Weights of a small GPT-style language model, trained from scratch on English Wikipedia.
Size: width 256, 8 heads of 32, 11.5M parameters.
Architecture: LayerNorm before each block, rotary positions, normalized queries and keys, attention and MLP in parallel.
Training: 587M tokens, 4695 steps.
Each number is 500 + 25 x the weight over its row's rms, rounded and kept within 0 to 999. Layers, rows and columns count from 0. Numbers have three digits each. The size before them is the row's rms in percent of the matrix's.

# up: layer 3 MLP up, 1024x256, rms 0.162, rows 676-855, columns 192-223
# down: layer 3 MLP down (transposed), 1024x256, rms 0.128, rows 676-855, columns 192-223
up676 090:504511509485493524492511534514518506520474504488490492505530489487495476501499528541487505506515
down676 090:478522519488537466482533510477499474501508499529470474476485504463507543498500493502517514481524
up677 091:550485496515507464540526502481497482499452483529515520493522473438497493485475485494536488459496
down677 091:521502496522471525518506541505513471529476527516484509499502493535471497479502504511534478557518
up678 100:518452476486533526516479523493499506527534514441468503574536491520478465529489494473495492457533
down678 097:486513516502503481507475463448522533476503481486480457508499518438514470530524467508502475461518
up679 102:484543512532487430534500495484496491463492490496505467444445511499461492456511477509538512508470
down679 097:464517483542496457484529503476481493479477499502522474492540494502508477560489515468481488539427
up680 101:525492492515495506496470528460496555546510524495453501529484521496511512515456544487518517507494
down680 097:512489536518504488487523506529521507523532490527452504525508502480507537493549501476475455515508
up681 090:521424511512511503498536487518522546528508488487494449504459474450488523482543553494485489499485
down681 103:539521471523483502489552482478513510550512458526538501506464482475501509530517470468522504508506
up682 097:475459529485496527514483469523472508509498489488519504477517486478494434505485489509466494522505
down682 104:494512483502465489507509502565523497490528503489449494478506503488487486516516455505502499534503
up683 101:507468538503500507510553484518490463526487485471510534494509507502563493516528447486523492461567
down683 101:481510501468481508509464529494491502509463494508467502526500497563465505511480524472492488505497
up684 100:527528505498532530477485513492543506509478530517522463518513482493469492498491508477482509494486
down684 108:486506448496507542502494452488498509506476501491524475511498497518467438480527531470468490473467
up685 105:514547496484485499519467495523489515523465498502505521501477467494523526525513537557506509558516
down685 103:479506578529505457521531531492479520518508541507468516507533519525469525462521481491505474468510
up686 093:512537495464513473459508520483460546474481491500502497531463539453488498485484480504529472503508
down686 098:453450503463489489538532488520511485529499505523511483537438511474540509490511477484516535505543
up687 091:485482489498539498473543489484502489518542508534512490508526478468507498463495499525509468542524
down687 087:515514498504464514526507476478498523508479474490499518508470479528541484506506514480497465533497
up688 101:497498466467516523533488496509547482476501508483559482487504511527516495491545513483513526504496
down688 102:505561541503473525510507483484530470483506543501531512500475500449494529515516460524483537510504
up689 103:521477507498500499508522488511475475513476501527449475542503501486535531529468485514461491500506
down689 098:482549529519514467507476496460483522442474461478574513502502521450442517502485514503523500494498
up690 105:492492498518483476493503441471518502506494507490513516477481490504474477521536479519497538487486
down690 092:469498515497488468502471496485495512495516518522535463487515521467538548482515495488491508506505
up691 109:478513441460472510572472507514487522511546513463489492513522519494522537510508513492443490478524
down691 103:495450473514515481494509565514527474464503491462497534502464497466469450525511473483512479516540
up692 101:541497485523453495490482516539507474496486526547531536458480490471495488525521486528527550540503
down692 102:507494493448492491509505516499511524481511511534465479495521485486462529475491466519506506521512
up693 096:489475489523482498489516503515479504525483503513475449445513467500531511506506515522521527468505
down693 101:509461478512509515467502491515521520458484487482495501516543536482500539537505488530508526510482
up694 104:510521516496481533492531530508476503477504551512514486514515477473485514473485449456472490486458
down694 091:499479524513489526525541487543486523535479500521518431471520492485508503521516471470523491518512
up695 087:499528486473481520513516501499496524468495507501549520470503512473474526514506545513548500500490
down695 098:521492497513489544500500524520521488498476507451557514496520503521482475498506561497527459490521
up696 100:506551469483526509522527505503509500466487476483483489530459470490505504557484450471536523493494
down696 094:524460539486494489483494470522511541524478494505486512455497456508520472487517508489504468510496
up697 094:496541523524532506498522531499495470494548484487522532530522479474465502499490500467508498454470
down697 100:503484509540507517495516525541505493509521484456473531465490540482508521493447496518465508469466
up698 109:493483510473481476528497501522471498489486513491475494524520519524528538504486484518510533501510
down698 104:486477490454538491509458553522521488483447474510479486485555483500534489508495487537473533476517
up699 105:508498494495524559508520545495512492528507523481496483529495517494466511513473487489536479510504
down699 107:513529523490510478514507484476529508485556546508508494478499493474548488542429498516535500512533
up700 103:537520506525510445500480460506523473522460528485507454497518501505493461530493484501487516468469
down700 098:531477506498504462549474498511516498500508493531512515485459491485538514439489504536461475492501
up701 086:508513481501466486516495537467511516505456458504492495493545513466428518504469492540511487450524
down701 090:428507483499508462542511510504505527565487452514473517483469521476483494524486509523514489458505
up702 116:534524492488513494497489497523511503506485500479479467492524540471514461511498522524478476486485
down702 088:502459458492502493514526489488497509487521542520547541500505498497481523496502474471511506510501
up703 099:508483492504532523454520524533512420501469528516478481573487540476497480513484518509515493510514
down703 090:510518486507501481528526475468485486465508503490474508477467537475510517504489496502508488478502
up704 104:513490501507508502467536531499466450501525475486500475502481499482497498484467508486512467502479
down704 105:513520520491505508503529533518501500505515536507510467475524510510523516492503527544507478511503
up705 097:520489487498506492502516471467487504490532499493496462428478539509491568490516483515466509510510
down705 101:488503501439533478528465486503485511493467501497498520527478496506455473480495475515504499482527
up706 104:520467502522474504478553502477465496498501549497480471520495503515466490490489494525473488513489
down706 084:454497501484509543537497484552522502447507497501493523450520489507538459490508507486481507461502
up707 082:551526474498500536504502466474523497499519518498543454516503498506455492496506498522493496486545
down707 118:489515509501521451503471528502513508494489514488460500500476509521473504513527521484505495496539
up708 100:496475457471510493515602498513519451502480518491496490520477477526504466507523537503474481505519
down708 091:477517466522524509549487467492512539500495487493523511501545510490518530498535473483504509500446
up709 102:478477586518500497493558514482483480485496530513524539487491487521527518511480485525494500452495
down709 100:533535454508479536493463504464492544468490502498481487526516513490499479475500473462500462508477
up710 103:504547500522497527504533534520462527515487499530502494470494492524519484571482544477536486489504
down710 102:538506501483514461550489486495528537489446557461555510498511505504505509495489503494463500531493
up711 102:490547513534458517552543504484523502481487464459491508480472554467501471487529481528497489494521
down711 091:478445470512485439497501490547457489472505533479545492510533448486448503448481494500487526464493
up712 103:475474483473475528527431514561436523513490482502469508459491528513503500514505518502532468496514
down712 098:503446496555542466520485512490496493467426483443497518493477492487476505479458508470526493508472
up713 103:520479499461474450514524469512455522480498517495490471489475437479484526475482516520550501498492
down713 093:519483536490514499507499522513455508515461489500510541479478493518485487487503516507487487466527
up714 089:519478540475498519450459532512489489532491491536517476514521471515513491505455493460550490482461
down714 090:541517498502492494446471496495461497518517510554466523537492516530514479496463540415537470526518
up715 110:504458526515512523583491506530473541538509486499468489512469532455466488504519523487454522485532
down715 099:502544540490483518533520511507514499500479503493523493484484524518502498524561505520462479486487
up716 100:507501485491490439476472511512438511484540501481462484512542486499517486486472532440577477532470
down716 096:472496518516528478462459513481548474486502494503536487521543469503504546499471538511479473502471
up717 099:501540539491488480483502505541514544485517532564432515514502496488494490488470502486496495536528
down717 095:506497519520455466523497458508513447529497507497480473506532499505489543517521480504526482486495
up718 108:489490522496484468524496538527517463521503490503517487484532498534503520494519542450522535488504
down718 108:476483490538498475503485492490458504525518539480477541561459464519531470495491493506486473518542
up719 098:511512513480464514512521533527487468541499518531521471577462518483556496478503524479526494528477
down719 111:516504533463517490523523470514502512519500486520472539451504470498544558496555559526491466507457
up720 108:483528509460540481492519517522513496502485483470519492489509502483486491474506553509517549484482
down720 101:473487485477545501503493498497420479464497486490517522500464491494477493454503511485516484517514
up721 103:489471455508480540534525534468448498444490480497489549458479514472533504509525460505487505489498
down721 110:459473461485498500521508521450510516530455496487535567480531502491488512495542488512492514469537
up722 088:490489501479527524477510478525537525490508564516481528500458481497525522526507507500504533504516
down722 117:513512517477523499483506506495487459531488505492501479477479481501484494504507490519466519520512
up723 097:473488496485489500536537516473518535512516523534526525519459521514536523514516482506513493452524
down723 103:506491475548504530487512511503488513491456495506504464485523501472502460469501470503525482495524
up724 104:514519478529495501483500529533550488492436484500504540482533533534534532514509518493483488499507
down724 095:520512496498466543487510488428465498499477511493491467508489489537467522446502424478503519527492
up725 088:508571473513520533454466500493489491529508505509460531497507560517518491492490528465499514508447
down725 103:541525549497525480511507495526512484518467493518501448495514491484499491525463542508560489471499
up726 099:537476518493459521519474489531514520506543497474498537448467489488513506516542486495537555506507
down726 101:550556475522471477491453489514487484521504469515503514498525523515520485549492480507549495508470
up727 108:498514484520495502464520506489487488510481491520493545462539513519488511521451475480529504482497
down727 110:514502489518498468528490519474452474523461490514472522506465479496517529504508474477502437502501
up728 101:500487513473509513478493476535490466500487488512494502470498515537492500492513481470513490513514
down728 104:459491489473562457496505507501482481446497564533461516509505511466553522488445536473537494520539
up729 101:473522499504495536542504484500487486537476490491501495484499503508478493509499513511470504563504
down729 106:492462519504418479464538460470503498455484504476499513531482477489506517480513446495515505499479
up730 094:517499485551515511510517520516478485502497506493522523516513505498467502508478474536528546492488
down730 093:470506524539497513512535510491493509505508478512504543473522499493483494501521471505453522482463
up731 099:497498483525470526504510531505456510496478511513503525522481494486544489510529524522515512472501
down731 104:480484497509509478550509497516468491525467522530475500490517469527528512489488552509518496458512
up732 100:498451494533484536511498481455520504548478553523516479506495479509515479498497508520461467486500
down732 096:536544526492467490485535496463486466475500505534492507506483467496501493520448496480479492520506
up733 096:450541491487483475509507484494519481507515504474480480487453495499528463471544506534488514508497
down733 095:481523540485511514501518485466502505470491507475508470524493543457518471536496471482465481523531
up734 117:497498507497549503483483544508488528505498481481495507473497527507481484529511514518514474514486
down734 093:457445517489518533544508522508490505494555528522487504482546486503508516521520516509565517497522
up735 094:520460461481480516499536495473478443555462479455533497529518463519527485494502522504541526466487
down735 102:490546504534512482523506511525507501489492503491500511510543492519464473481467500526470486506538
up736 097:506460503507510476517484536535519487514527475484503484477480475470494527506505517545493490564488
down736 094:490475462462443508533516508541555532522469475505526512514489526476527477517474486495527533544506
up737 086:547528467543484512518501497487490505504496474464481555492464512521536492486506506488465459510522
down737 103:494481438517463467499481493502512477534465530461490518499456512473499502524537535489497474493506
up738 095:510511470499550512489514500507455510495528532553484480522473517507498492474524528528464503468494
down738 102:458488510477508510491490521478489539511495517511540544502482511530499476480493507553468501483482
up739 085:508508490558541504459487480496509520559499530506460505502519453500490508536527491510493572443486
down739 101:461512524487496519504478494525504470468528536497508505461465496504508471491510487490522508474509
up740 097:554490517497502462483463521517497503531501543528497525446532501497490551450500508445531511525503
down740 100:520503551524515519511503485512495524480492467497511499517503466476507512446505520512509481492506
up741 115:521483476555479512446522458476494535500470473450492500481485467441485550518493491477484503495513
down741 109:490486495491448471464519504537471511510490491493512501502491460509486521519445507460502533510468
up742 105:487511505514498511500481474513495536424479525587483518481468482533496486491475504494480524482491
down742 091:490488518497516484482557519532471490502524525442538445534489515523462470507517524508480480540510
up743 113:468483476505544518457527479468486489494503511505476485537513487512498521530512498503512498503481
down743 106:478520473515468504473519491468502513537488497492495490482530473525497528519511521491489521464482
up744 101:522497455487504495530510497515512498518467495529526503470516496522488501457558538472508445501482
down744 111:477461482518502477531529510504470511513519469539474483524489479473482494483527501461484476535504
up745 094:510499491519516485511541508458518516533529486460471502514521495499467504506568510470496502515477
down745 090:495491514490494481485451443495505488506494538515517495472471540509508453484491498545536527489508
up746 100:519475535479527525477482505475537488515465516473512520525549489491474480489476472570504489470484
down746 084:544473508502519500507522523464457517513523499482509469515512512493501443499499519509535468497495
up747 101:456523451514521473525544496508496481479495544498494533500514496508523431502522466507520490495471
down747 100:529502468455509548539528461505489521483477483449532503522546535497463468504459490527500488436505
up748 090:488487542483521514514491467499501485501460520515523513526499494496521561551501502486478510504488
down748 087:507536461502487505454498542526511517502537482562514510502517543501495489487554511512497508491504
up749 099:547537510536504490542522503489503514492428503514473473514494449468485535504534468461487514510503
down749 101:528513479500493512486523488493491478506470498508544457505464509450481473465505496486442521544512
up750 103:512472511510478470509482498495463498508468470536511440525497531498496483491505477462444467497537
down750 090:486524536505498457479474495527544509508524511492511505459457494487524486509508506518476477432461
up751 082:518452505503480477541459494482495458520456503555486532487526482475473507473499537474492496499508
down751 081:528519449496508485560502484514517481456496511500529497503504532508479523526469488461513499488512
up752 089:485508514547501525487543464490499474507479534505515496564464444463485486486546518488533545459512
down752 101:502518506485501519502503512477434517463481509559474485497493510452509525482515493491523493491514
up753 086:530513528507506464503512520480517494519532494509524490477488486491535471506493504545489471471508
down753 093:487566465555516496540512522500486529454527499505491532504500519490591468485494496523508451484491
up754 091:571492465581520501500486454542447530477477514504478500545488508500473518538520467530468509516506
down754 114:514462468513469515512516521483515478464523506494566521486481509458468489520523486501472535529511
up755 100:497511469497547460469519523545484496515482510490506521487522530505456547508540463467510476488480
down755 090:521508552490499487547489517433515500505531503506500492535490494512486469506517498517452467488507
up756 096:495503472494481524496547489476487514463508473523542506559521493485511474454447499538518511443530
down756 095:486494518509510519467531490523545497460547503513492520530499484514512516487468527509509528491503
up757 097:525487523508547528527511510492515492499484480480507499540499483506497498484441514469481501490485
down757 103:493489501513484477500469461494488460474527566507525482558542458510524470522510470516510498433485
up758 087:503506483499487468549552494524486530506503480516499461493518476453515519516546554470519546526516
down758 104:561461466461495494485546541489517490520515518494467499496509518496528506497500521482500513487530
up759 098:487510491548471521493498493498520524549506482491545506504501523530535482487489505511503516534514
down759 102:541459456508487538521526482499509501521514538504545538490493514519503483482416544520484514461489
up760 101:513526555466515516469513526543512521474518492510535488500524500532513471527476539495476495498515
down760 103:488514471468478494501497531511485507516481533542492502486488505500466533471483494472497504486530
up761 104:509495420489483501520495513465496494467523523512524476517475518538499504493456489517480458501493
down761 101:477498457499534500529507515531511506471544499528431488488484535513498481500462498491497477494490
up762 101:514512528554470535504535486517499511484520501479515520517539476439494535564510517494495496434483
down762 089:471485510482518507507514493453526531474492466465470498485463464501498498487496549526482522500502
up763 096:485456504473483519497541498507470473499506512483517494493482479507537555499481527475506474507509
down763 084:504529534507528523511489499505502541463503479502494551471523479517530501483534554504483526521487
up764 092:462488469500505530510497493494517479507471521466528482475523513513496496508547509524553483496508
down764 107:542464487486509480506536519510478512504465500462510469497468531553475479546506497502505508492494
up765 102:519538489465475461473493504498451500490479518472498511488519493494478516462469505473493464509500
down765 098:512490506510475483505508491511516519504467480535534532476539506478522476512519517511472491520487
up766 084:542531490424530460513517481520453532477490525502508506496504518487502500523450524530492509517489
down766 096:498505494510481487519508470512507469503520488487482454481472521447473452489493477472529471524515
up767 099:509536536469513546521500507435486488501499491482543480541514494485483539507487472531531478501515
down767 095:522480520519465515520452469501464514526520459476440458483469479489484477488462542475488529484529
up768 103:493470508468500525466546453516522500475497523457489471485553457504536508487550477536474504550485
down768 103:471506528496485531465533470490522528510494518455537458455521527490513464496501477473509502513503
up769 099:481469503483499497465475475497528489503520529535523507493511503504491539509510500474494503530489
down769 097:516506496526504497482526488499482515484480521494528463505478453452471478536558492464511544490483
up770 096:517496484502480503516481466520481524512503470536448488508542526549497528438492497536499483499512
down770 097:452509469500479467452493465492459536498505483517492489481471526516524476513496499555493506546505
up771 096:465513424515521528498523506483500483520451527465498555489510504483506463491518499461487503503503
down771 090:509516504522516539515488540506484495503500493484462519526517498491461505457509518472531512488471
up772 096:535495498529495519511473503526518505477517516516528472488515512496477507511433481477489500490456
down772 100:518490475499466542534497530510445471477497494516475512484488492481486498451503513476439540527517
up773 099:498543502485480525486510507501473499492491512490507520498523500494485507536483499503502542480492
down773 099:540503494503510494491546493456492528485495505504496503522521482527547513482555488495566537480475
up774 096:518521533510477478521479485497492520505465450518535538538502488488474519521515508507497515543522
down774 091:475521503522504503529524507491483472503510501501490484514528496506515552481460523499490492479489
up775 110:474512492487492543508484518474466497469487556460501494478483488480532554487511517525490515523493
down775 091:446529488494489507515512522485530514505534560456486512486499492461501520447484563444466472492533
up776 103:492505501504483466506499485518505511509507534515471474500475496484490512506527497518459488519440
down776 103:458468512505519500462521479474510514440524517493475500489447490479534514443477520480491514499475
up777 109:506517517523487501523503461498536482476496510504524512454489483477504492513496471473526498518511
down777 091:474484471501560485501536505524482517489493506498491496491478475483522499460539487519510477484472
up778 096:520466502505508498533518488483473507526508519564511539502457481521470467518489498523501504511528
down778 099:505514450518503459468525503483525478464538539534523521494489500483494501511522485531528526479501
up779 103:522505519508486494482469430494471501487483536516537498489488518485513527520490534533516517480475
down779 097:472501536509498443476494513526463471494505542563458499495489510503504487515488495532545491513494
up780 097:487536473560488450513579507484501499510490477505486485466510467532472533513520504478490480448528
down780 092:485494470563506537463470513489503510500474543505503482499473490527469434513458493495473488529496
up781 099:489494519489501533498485509495497538467508511470453492525533483504499486534488524543512493531509
down781 096:528487528499539484546473544482488459510520532513468520484492470518509518509490489454534518507549
up782 107:486505498495461500477538473550477503487483482537505541500526519512498502460505454528456475474489
down782 096:494499479523492498546526471479509480511499485504479450490470539513454512522480539505508544510520
up783 096:488462479522523515507543468481537486461511541488525506506501487494465537469498493450539464499541
down783 103:473512466491455488487493492508488492478488483503506536494500503489544470491449474484481501498474
up784 100:500471493511489495482499500492507476528451479522482518534507492506503504527479494507513475486498
down784 107:483472458583474508481491515488499562524520509474556487482533458514434492535498481484502520463490
up785 103:491488467485490479481496497502476524475529492542446513515531526494503497516472468514512509476485
down785 111:500495491483522492538461491495517513482506543487499524538450481500494466496545499500519509489529
up786 096:487545488484474548516539518438540494522513513501486492447537520509500434517520477455484515516479
down786 093:445540541465503533460496525490478516514498548552449474459495537524552503481481501427489520493510
up787 102:521548454511482497500525506557486521510492469532547495497471497495498484490412463487489502470506
down787 095:474517466536486469470508546584488479479515474504510537474450489474500507427475503475508491501487
up788 097:540483448514493477514460494522481519456495448468502499489486477529490509519497462529490523498511
down788 096:528460477495515559503515535535520553512501499474471494506507485523547489500538504518464505497499
up789 103:512536486475477494545452464497544539539496478528503518482495535463472517492515462489510472517539
down789 102:490530501494486469528483504518519511515510493482511538555539481475499521534528410465498563434557
up790 101:532489550533501539524490510450565516474534482498543506509511496469493489525504488485492494484494
down790 092:446512503522470476478548485493487497514482491475474503496522510469562542482476541556512446534487
up791 106:508484490528492466500494518478523481538488501509480488496561485492468482465514532538509477491505
down791 101:511492495520493488487514511429506510539523495476502541498483490468482487489521524579492433412504
up792 095:494520455474500516515497519456511511519499464460546537480477476487531484530476450498445513512499
down792 100:471481526499550516524475566443521484490513465471488565426486491535548480502514489523521561461475
up793 092:467462517527532557466505462491491484558518484496497508498511498532497558505481490527463519520472
down793 096:481497478517528490514519510486496507504501526477478489487493494500475509456493471472460485489489
up794 099:507485520516501521492484486482486513506495501531510470480513518508454469539512555496506493542475
down794 097:500508534524520508513521478516472487511538524517524496505514502494485478474475508483505535511539
up795 101:479473514484505514495439490487465512498483523510473499454491499512460528460530490514485523503508
down795 100:492528530544512530503461511477512547478532510506468498469495522476453482492519562518469475469494
up796 100:531523516531516479505468509540476501491497516526534525466527559504513499458497503524504493500538
down796 087:464480487459504519495548512469502534480529520450535475526492455491483483499478489524528500543503
up797 088:501491472463509481492473502502511472490557500514517509497513510534472494526452527499492521519511
down797 096:503505458485493514496486524549518469533501509456542490562524506561498491508548538515494464480510
up798 096:472455475517482538506461524539469486494513537527533510530522518471483480488510525564486463503465
down798 093:513505574521448508514467478504515528543502486481519482498485492515509512480453499507533523516516
up799 102:522542524504506525502521489510529499488437515502449499486463527509527503501462471558549510526484
down799 097:495460553500491523470537496503477486515516515469479450526507478483511518522521465531462487463495
up800 097:511548489541500545490515513512554549518510516517484530493465548542459538486495476489513536479545
down800 099:487504532495535505524486461508494501527432467478523521494497466515535517487498511556512491552519
up801 096:475449471532507509509537499503575490499499458449509501490476512531495516519502488498505447494464
down801 097:518482474493520520492541553519491581498493462491480447474498481505499519510491508481510539512527
up802 108:530540515511503506473533488531489477519474518489492537502499499494514480501467512494473498462516
down802 101:502468478465517453508499429509465489490501522464515470484472525480505478469500458486507467523526
up803 101:489485500475474489500517502527473480510472518491538508519511514497479528525499480526508512437480
down803 102:457511475486516487505496490504533490513512509511534487519537497512556454521515519528492486518491
up804 116:504468470496482489495446535557484494486488523501484466488490500477466482499456528501518488470495
down804 110:479502505502513508506497469507500497495540533523549494460492531487479488519504492556517500528520
up805 096:543491516516493510516507449479527477482523498482524535446535520522515505553517504463569471515495
down805 095:486568486490492496522544516468502492485459487504468486485475483465498549466514492462465513500511
up806 107:522512501524530488452523471503483492521533551520500483505498453466480487546504498507457490476489
down806 095:458488514496509522499471538477537542513496449505465537473519532511497525492449503489518468523469
up807 087:510491510526447483495499528483476531499499499462470471468457525538552495494517504497510496531466
down807 104:495477528494486462479461532501476442489538522503458500475498459497495481518521513487530480526501
up808 093:510510445517510491489499526502526512518535485508535512512501463493483523544516489509526498486513
down808 092:491479470503497518528515487497447504459516512515493462498543498469486484489517457526517507477521
up809 093:460482529496481517501496495476502545521505525491476505497505493488509510511504494503510505522506
down809 094:509504488489511472530537486519505527460482526513538471492501438496504533491447474515448480466494
up810 096:462486486490487511521469470513500461473540489487549460491507479524510462515465543512529490483504
down810 101:519475481493502455515559502477494477534506519541481533496471527479455525457504505507498525442489
up811 118:479558467511507497516531500492480456530490493524468505448492494475467503488499467481536460531496
down811 113:521464514464468523518494491473517462489530497470491529505491500501543489462506489520478464472533
up812 097:489476479490497477451502486476498529463461533507517515493512483532509487521484486466449476512486
down812 099:489508497526518471523495523494494478492496478506555500515501487472490489538500529473521487491496
up813 103:508473482512523469505467539488521487497477516498519466485511503491491531440516491565533462472530
down813 098:481542497499503478536499517482462438496472491473522499471491505521471481521508491465509503469515
up814 093:546508500505529537507453450520494519506491488496540497508477514481493485512463544467455495509547
down814 096:501474519496482485482519542492504513475537515506481469475515509519466498484529481527536518475456
up815 100:544490512539490468489458493532506477547514492460529437507466506469487491475512471495547544500487
down815 102:512477499542477438542482497509498511500526550507544488519509518500507470495513505502496485500511
up816 101:508473497480498449475519496572512482509473488510495529495463494516488518477463498513532517502491
down816 102:516467449474506504484476523535559491474510513517513531520498492520494487495537511510508513501507
up817 100:515501530507488480521499491532473485506491467486485496508484517500504555490531501523507498506495
down817 100:540514531529518504451472541462527502507510492502481505518478503512457486518496476506518474534507
up818 091:496467468523495498517473549511504464492531466540476477505550483517495454509493492415499521497450
down818 115:534503493470508473499504455470514473488529521518524470463539450496497495562511543528550495470492
up819 116:525471499499478496533507505514505493490494538481482450503467449516517505465496533525453476491499
down819 108:458482453502502470520495517528494537484505517460490548501523507535477490487504471516502492491504
up820 105:487486486479471511500481454537515531492514489494492494469506445546510470471493493556526495495475
down820 112:496519453526489501556506508497507494532524544507516482498497483549476511484499474500545476520474
up821 104:490499465495530530463489500466493525473458509487521483503501489496474481518497488468473481481531
down821 097:492479506510476513511502490450546512494541499482493507480477471477489515518456541518486508501487
up822 097:549510479532530551542502485503476545485442548516489468504452511443466486475476524538498512521504
down822 105:494491486545509514491506465505492493544503497482517492518480499490488498470469445507450537498556
up823 094:511500485495476546470499463497518494496481493462494491526515485401469488501508505499523494487453
down823 094:509484546467533503478479502468501488486476497515501478490503473507461489510489486518491528513497
up824 092:505508503447505471500488497487535474577493487457481484488525521514516520493443499547492525457512
down824 080:484514479498499517485486512519461509440490473551515529509482485473501517505545490485496501528491
up825 092:463475474502465519532486449569529516465484516512485513449503482485523514531508444516497526486492
down825 094:479467506470515528518475526508532471537501436525554503490523500460493504476547464485457515465524
up826 096:519505535518497485538523494448467533512472456560524469534497499480480467492503457450505496496467
down826 097:546493515514477495451558516538474535539503530536489535499555516500522486515481473486461501457509
up827 097:500500532471521469471464494522538445524508505534484457518491489500482523480519494534508490543527
down827 105:483457497501519510514471518510532490479514495480471521517465491475456483446489508500494498547503
up828 097:499522468522480515472507471526469520509497542525470475481493447507498454506520541515504539477496
down828 096:516508530450500475505479457479544499486496459474510509503482529486512529519493510517500519497486
up829 095:501510468506509505452515480496524499506529518493469501509470503491503504481523515496492469522501
down829 120:486530437505482479516478494492471487488570515500524500508493500487516511491516485520503508502504
up830 098:508509528521537515491515505536529480501514470510494434540461514491512461527519489492495526458526
down830 099:510522467477491542527498520470517523501472503479543555497511516428454514465487487558474513489462
up831 103:511503479539493496513486504528484533476541479522499454485519464516506529509450502506495526478496
down831 094:505467516489520531513509512513487474514525527535535521463489467504498502491589501510486484520462
up832 095:502531467500515493488529470512480497562502508480489533489517528499480493475517474520482536492514
down832 107:460488525503542497530484477508471463503516504493533500513532553552526492466506495514497473489517
up833 094:471444493566509496506517513544494514533506497485502477529544451473532498539518521476541563514496
down833 089:441522489478498521460500477494462489480532532543477489533512436502559489527516505481511510496539
up834 097:508494478483457490502509493514525491511518485530531495488519493510447499493497551464536457505532
down834 096:498531469499496552514515504481522503529535514535488487493492512491429452559530496534489502538511
up835 110:476506525505520535517522476506471526507490491494506492527503519531514442514511484472499506529477
down835 097:422495538450490495471503525519500467512532487502516505476508476518464521516500511462507505505491
up836 101:479502498463500509511471458490525471498509540462531540491473479532514522501495481497488458470514
down836 101:473487448518484455528529532525432521516497522497502559516473484458523573501468511499540517467451
up837 108:481500491511511494513489488499520468494492508469509457513489490534509515525476468485464460486469
down837 109:536477521500506534515521439518537443458486479524528511463496485487465510513490522525469555472499
up838 088:498500506505479517489497536543501481477461508492526468522507506553473502479507543507471466544501
down838 112:503448530497482466484461497465521499479507508511507494489503483511517528496500529453473506456496
up839 105:480456493537502444465493502509488493474514510458544509495506496531478468522550535485561473534512
down839 100:488492535531516457530535482528528520482527465522488489553497513482470523506544440506482477491492
up840 108:473512524465479504539506486464499522499507504511499498456464486553568501534518497501478541508499
down840 101:510483548453498502494501495481501520468495526491547525470480507520522532483499480510487489582519
up841 087:554536532532486510558469511495515473512503461473467454492570528444460541530517483484515492505523
down841 103:529507484511460516525489483451468491571490501490481519491462503500510463483458471519526480465494
up842 103:512478511499526458510499470484485491517531540471510490518516471500505506515515500509513477510491
down842 094:498461489449478496490491509517490503499502450514462509526493521498523485512502468517555475520505
up843 093:493479506465502456511474504476527491535484513550516456506484487473505515483450527477493508495489
down843 099:502506488491494513512492512497483492480491467454503506452529552484527513488474515466512482507479
up844 105:503540528527510494473490472533477456513489481477508510494477499523495482506494527500450515536467
down844 102:499484553459500504492519475452490512525521506498476488546519484450499517493448503525453508472471
up845 105:517551492481525579452501515498494511487469438474501512435481460533535498512514498514485542504476
down845 098:491529490465546547503482520515515511480470492487487532497513488528535499480490468485513525505492
up846 086:475506521518471471525474496498465530473554503523459504466523486512480506532455521531499475527510
down846 097:549460483511505488509461499469478521498493492473482537497505505485518496506541464484492471456503
up847 091:503513534500487504488534503502498467467513468498545509523486483510470514493491497480456478492489
down847 099:512495512451452502515478494483493492526515488529518469489537487470480514457495522484521487502518
up848 097:462499524497523482481470559500532459519479502538520487503503500490482474514509509507492539435500
down848 097:492570449538492526555461532527495520485517489484527496498486487490531531514521507528513515465504
up849 108:527482523534485485514485469473529472504526502477509511494502509471485509489472489485522517503531
down849 110:475525516481491500507546512448495512529467484495489452451460499501497559453510502490508500533451
up850 101:510508440475502481462528512512496492532427503510481495497457497458467524495503473487508523514474
down850 110:482500465476506492474540502518527511487478482503464473491490524469525509512479490512506542530483
up851 101:506486505541530457493534471489517510488545537503529506511472501500502486487500507428540509491482
down851 093:493508520499455505501471496525467512549518494461494524498518492520447476517514473570487504523537
up852 097:499503517461521485529533519519487503499504488473490487452511487504473511492522551531516494505506
down852 101:491482497450509503534499527544489473508504524503505522434488520463507512494487500450521535480503
up853 098:533501467504514487488495509512506514541552513481489462482506528572514479486452492473500518484528
down853 099:511516464517511495527482529509481473495492501513499483497502500547500499506452480454502480482498
up854 092:506489530513467488444510518523506485494508482511502488458531480477494506470512519518470490487496
down854 094:507497469509523509538525451526455521517507471492512505507522496488448523519497499447500460482532
up855 105:548476486482505489520507493505546467497482526506499505486476465496500481449496445493475503512447
down855 101:521489545473497496494506478522485503561468466470514466501491491532520537491474512519491504502558